Weights of a small GPT-style language model, trained from scratch on English Wikipedia.
Size: 9 layers, 2 heads of 32, MLP 256 GELU, vocabulary 7944, 0.968M parameters.
Architecture: learned positions, tied embeddings.
Training: a variant of SOAP for these matrices, 4307 steps.
Each number is 128 + 24 x the weight over its row's rms, rounded and kept within 0 to 255. Layers, rows and columns count from 0. Numbers have three digits each. The size before them is the row's rms in percent of the matrix's.

# down: layer 3 MLP down (transposed), 256x64, rms 0.222, rows 228-255, columns 0-63
# up: layer 3 MLP up, 256x64, rms 0.24, rows 229-255, columns 0-63
down228 080:073135155147150118166128162156115089110127143087155110156136127153116171108129148133151118147145131145136164134130154113172133142163120121153112107119121077165152130098109094103113150090145153
up229 088:105115132128070128116141103168131133149158185140143126102110078130098105137107142124140137095161121132117117080115094121109155115174079107154154119112141159122131141114083116161113135135109128
down229 078:141138137148144127149122162159129155132152099113136178160089115139146150114144133151114166137095141150108064133149146142103135116122140163126102091087144166172126098132112145119090116145170129
up230 113:132161109130144140147168128103178104132134092125105119131129122114114094141108125119158105149152118167149109135125155156153126133116177085133141105101053128120127142116167121117114146070155135
down230 103:147136106100153123136108101169134126174141166090056120107123109120161090144111145133104163138097128105144120122132134149130124105086145124061153121117130157095154144113146102137125136137110141
up231 116:130129083120105131140079117142138152139132148123125149069114129172145148101149120150129128155128095148088141137150097122156173151112094185096165148106114124110114106119081102128135127134115108
down231 100:116157144133166131091140117150127088107153101118148130178146110115128155147165098153129108168105143152136064159118127154157161114157148149138092124140132147140109134148158128104129124158128078
up232 087:154134149132168145124064115132135105080138155104125117134110101135155123135133149151094107120109124098162151159129111102117095119161118123095123142118117155083171128165123133170096109129178126
down232 092:057158116120057100134144114126124123168138138103115114099131132129133162065133131129136129133077143116117147109140136131114126125132135130114124128126131114133056111104124156080153109119107137
up233 090:144158115107154169083127149119114133165113154133107103114117123144132135114150137148158136093105111127137096132110134131137138121154154161137133137210157143114136084085133082140099143155091137
down233 088:132132146153118120185136112156129123095147123102144145158136129113090151140073157101109120125123119139131138132118154127098116170107132106140086127114138041132133168143113148128136145084158130
up234 087:110148092104103137088130123189125125142154097122137165167123108169123135140103110117117078136123180108126091154118087159160109124081116138105116090148131148122147143158138132101135131124117120
down234 078:115160170143117129136083138067121120083118127150123135116126141149145126130160125133124181148090139160106175084128139126084155126140136139175095147148140162119111118101103149142122136144161134
up235 093:115142118137136137115115133082126150145107118125137132156158132146150107147122150163171075126080125142144109096125120146122093099139149169122138149113129143125127113072147094161085171168133089
down235 091:141145136110142118139140112176149097122097079113149101151172152148120165153107153133121165131129130121100104124102128099132095066133101127096107124111138104131123155074110097097136133134123168
up236 106:113118118150151122152086144109136136101094097136164139102130135130169158118115134115139193162122131147120126131115128179101126119142143192130139135083179096104099091122148149123145112138132137
down236 105:073144126144136115139137085144142159139115109166090112151126149131121101143111074164053112129146112151106104108150142114143128105160159103152144134123130144134152140115150160092155130134141099
up237 102:119148093136074115117111128101125181129131103169109161146108131150149112121139132129128160134173137102145124148138089122135074166137126150130120098146110135068137123134119121153166095155089140
down237 097:102183154165092145140111121150101142156129133140145130137119154155160110125149137120077152137139161109095102144151162115146097125119106115154128111136141136102045169153106121144139133119140136
up238 094:157146144125169128123127102146188131133100133134149117132162125135100118130116122206159101167124137132138121127109115123137102119087155119103148085145106126130106109123082135111065144126122158
down238 097:142154117097171113117128125086190156116146151115095169117101108114108086100135076141126141155136171130133094145136121145140125135141144138116134116155100182144149119169126127125151126130111086
up239 094:170103138148116129116074104141120084126146119106117115158138134111138172125123158141179072164138120114159164131112127139129084124100134126075134144128127132151116118099138151141082132163147150
down239 098:098162122110154121115124139165118122110092100174180138145167130136105156126170137131097133130161103158105109128131121134131117114137155134141152112130104085155107114097125095074176151115156120
up240 095:122148155102107114079199098161168089153133145100149128110148114134180138093138128119124150110131102109142138137139102129152137097125139138127083108118122121126087148087144130114118119109176130
down240 098:114110083165117128185102161141111155127113145164112091146107110140078169189132146112150129091159143135143104110101152140101138123146110130116097160153120130126153113116120096132104153137143128
up241 097:101122121130150155149177081080122151130101156140083150111120116102188129143137100118127119135131145063105121109127128158140154121169101132124156106135114127173164120124128149133109134146098124
down241 088:148133133100128068151109149093173175134099135159099117186093115123126112144137162120118117111129146075082138133127114105147122152123130141128091101140112121102127136110123085150094158124118118
up242 099:130161102121118111148132133071138115139128101037165134123125119139114145143112151129137159097136159121120135123097120108167129140167137078150152116169090118108147110114088139128141125136128142
down242 109:144138128140116118084123119112139091119165136176105147115135135151188091137143103112143138160158078108142106117137143114130134068117118134087123138081113137150127109145175093136110139139140103
up243 089:126092133138119155126133101126137109158161077146116139160100154139178131081149130131121113140133138113125128155082110137167106138106155111139132127126152129132114087136166181122072103120145085
down243 096:100133156068134174140126128105100132132107172135157111179108096130104156148130111152154144112159115124118131095131158108121134082147119116155128118148112130148128128108105139140132188109104179
up244 091:131124145160125147102097094098134121134085176146156089128122136123141093101131139135164149161115077123134168167144162163130122124112145152138104095111112129133103064107120128118093121136114149
down244 086:152144177124113160139140150114090102121152102149151143160128104128097157127140146096167130108128109177105134128107106129139123131105096107094136114187078141124142120143105157158111138098118169
up245 097:119120128125136107111144088097086138124140144132129108106118121159169089121151115134123125076148174146157117136144107173147125155160170146144138176184126088078110124154133122116141125134123125
down245 091:145134139129145133110097181155118156138158116133159098121116130103078118167132120112140089118115090109106118163166123139098083119093127136129071106151140117131105147117147121107140111090151171
up246 093:185088121129131119110131151130132115131105143139089138087142127149121153101158103113149160141150087107162092171136114110145160129124152085148136142150081111104129100162096167115152135129114145
down246 104:103102146178126149142156152113155132153112138108054123083131149152110163094132096112140134122076103100132108168110144154109145130104110113126141145127133149148154142151124100110119120179122124
up247 096:112131142129103122097121124138146147134118096100143138126089079117117151140128150081126133153181088119153158153083134120123100169126126176136080146164139137138089126120130146113124100169102113
down247 099:075151163122129118155138097144100145115125151114111107146125118103098162116134144128122114123142119098063181097120128127118131081102105113159168127142095132150131093104099155130085140142120151
up248 088:129144110154131107133118168134129123136107134054094120145110125150075149115152134145140166109147165078114122137119110094121138113143143105149127149132126159171113140124105112112123084083144173
down248 088:134141144136123135143087093123114053127158131111085129131148124110101126108105146143141102118127153180134123113093120100117108126095138112088150155088081116152123131138119123088113102174142144
up249 092:139143117098111108114156102141153152091122122132150126111105131149121131150139088112133140124081144098195109104139144154115144086138090131168101149155175154152108170161115101143120117150126138
down249 103:113122121152129094126159147109134130104085115156138119135143112152172144064151110147123087177165102137143127114133127145116132112094135086156084132137140121170137098180142157142136115153130134
up250 104:098147140155132126145118129141153105129109093135138164122140101095131135120147105122164087151145116177136120091134115100166166163121135058098150162126108135087108141124102148106111128120099097
down250 102:181118143130125126129132128108077099120128146137131116107137127108148133150140114082095071183121125136131150116127162089132138111107117077114098164106129158141157107142149152129150125079125162
up251 104:172065109135111128140109105130155100123119144148109141170128140121136122108146155164153135112129098139116201168124148135120128122104132156129083124115151101116102133146080150151084130123102134
down251 091:122102151100133092082164108142086119136125118110088123105133125107110104108133139110148174140134182097120115135143109122102109080107126108140135096146129121120162125121154147140087106060113118
up252 108:147097094178089139104147122160137138104104128114122150133128128134131152144097158114128174127111165138111121132107154147119141075167119144145159125123118161074081082153098104119117148131143123
down252 099:150101108115124112143118126086127142149156160149130151135099139127132093155104104131090131124104133138114101171129136100096115134132157174114129108129097132128145089151180142185183107105111101
up253 093:137084097098042129122103120143110130118135166133135127064113145138117138101176117097139155148138121098107133129123158141138102127120136139114175146153114118127090125148112161114141108159123144
down253 093:130092123124177107107148123146174132144101105119182133077145150149188166123154124127129150113130101131129086165140116145145133151133134131094100149137158161156110110151153117117162149132138113
up254 104:086117107162114125139141114142118133134073128135129102096163126161124114116139129113132140174130146142174113127126138139162160094141176106109124138170143167082109073115143107095127134129151159
down254 105:147120109104161139113100140167165148108155090173097139118105122089105122174125118140114149133130117101130123157138149151098132151100145103157089084120116160118134111161124142115081142178115123
up255 092:100132103115056099144133126138082134113075164099153114130135141122119136116113073093130166133131142116109137141120152120149130116150126128097152103089129133083107141131124134126180119154105161
down255 098:147125123135175155170109137104167162132140084113141143129103082161073147123116108135125103154148093129158149171159134147146147111142112119135119078101114137133175106156112108130123146116128143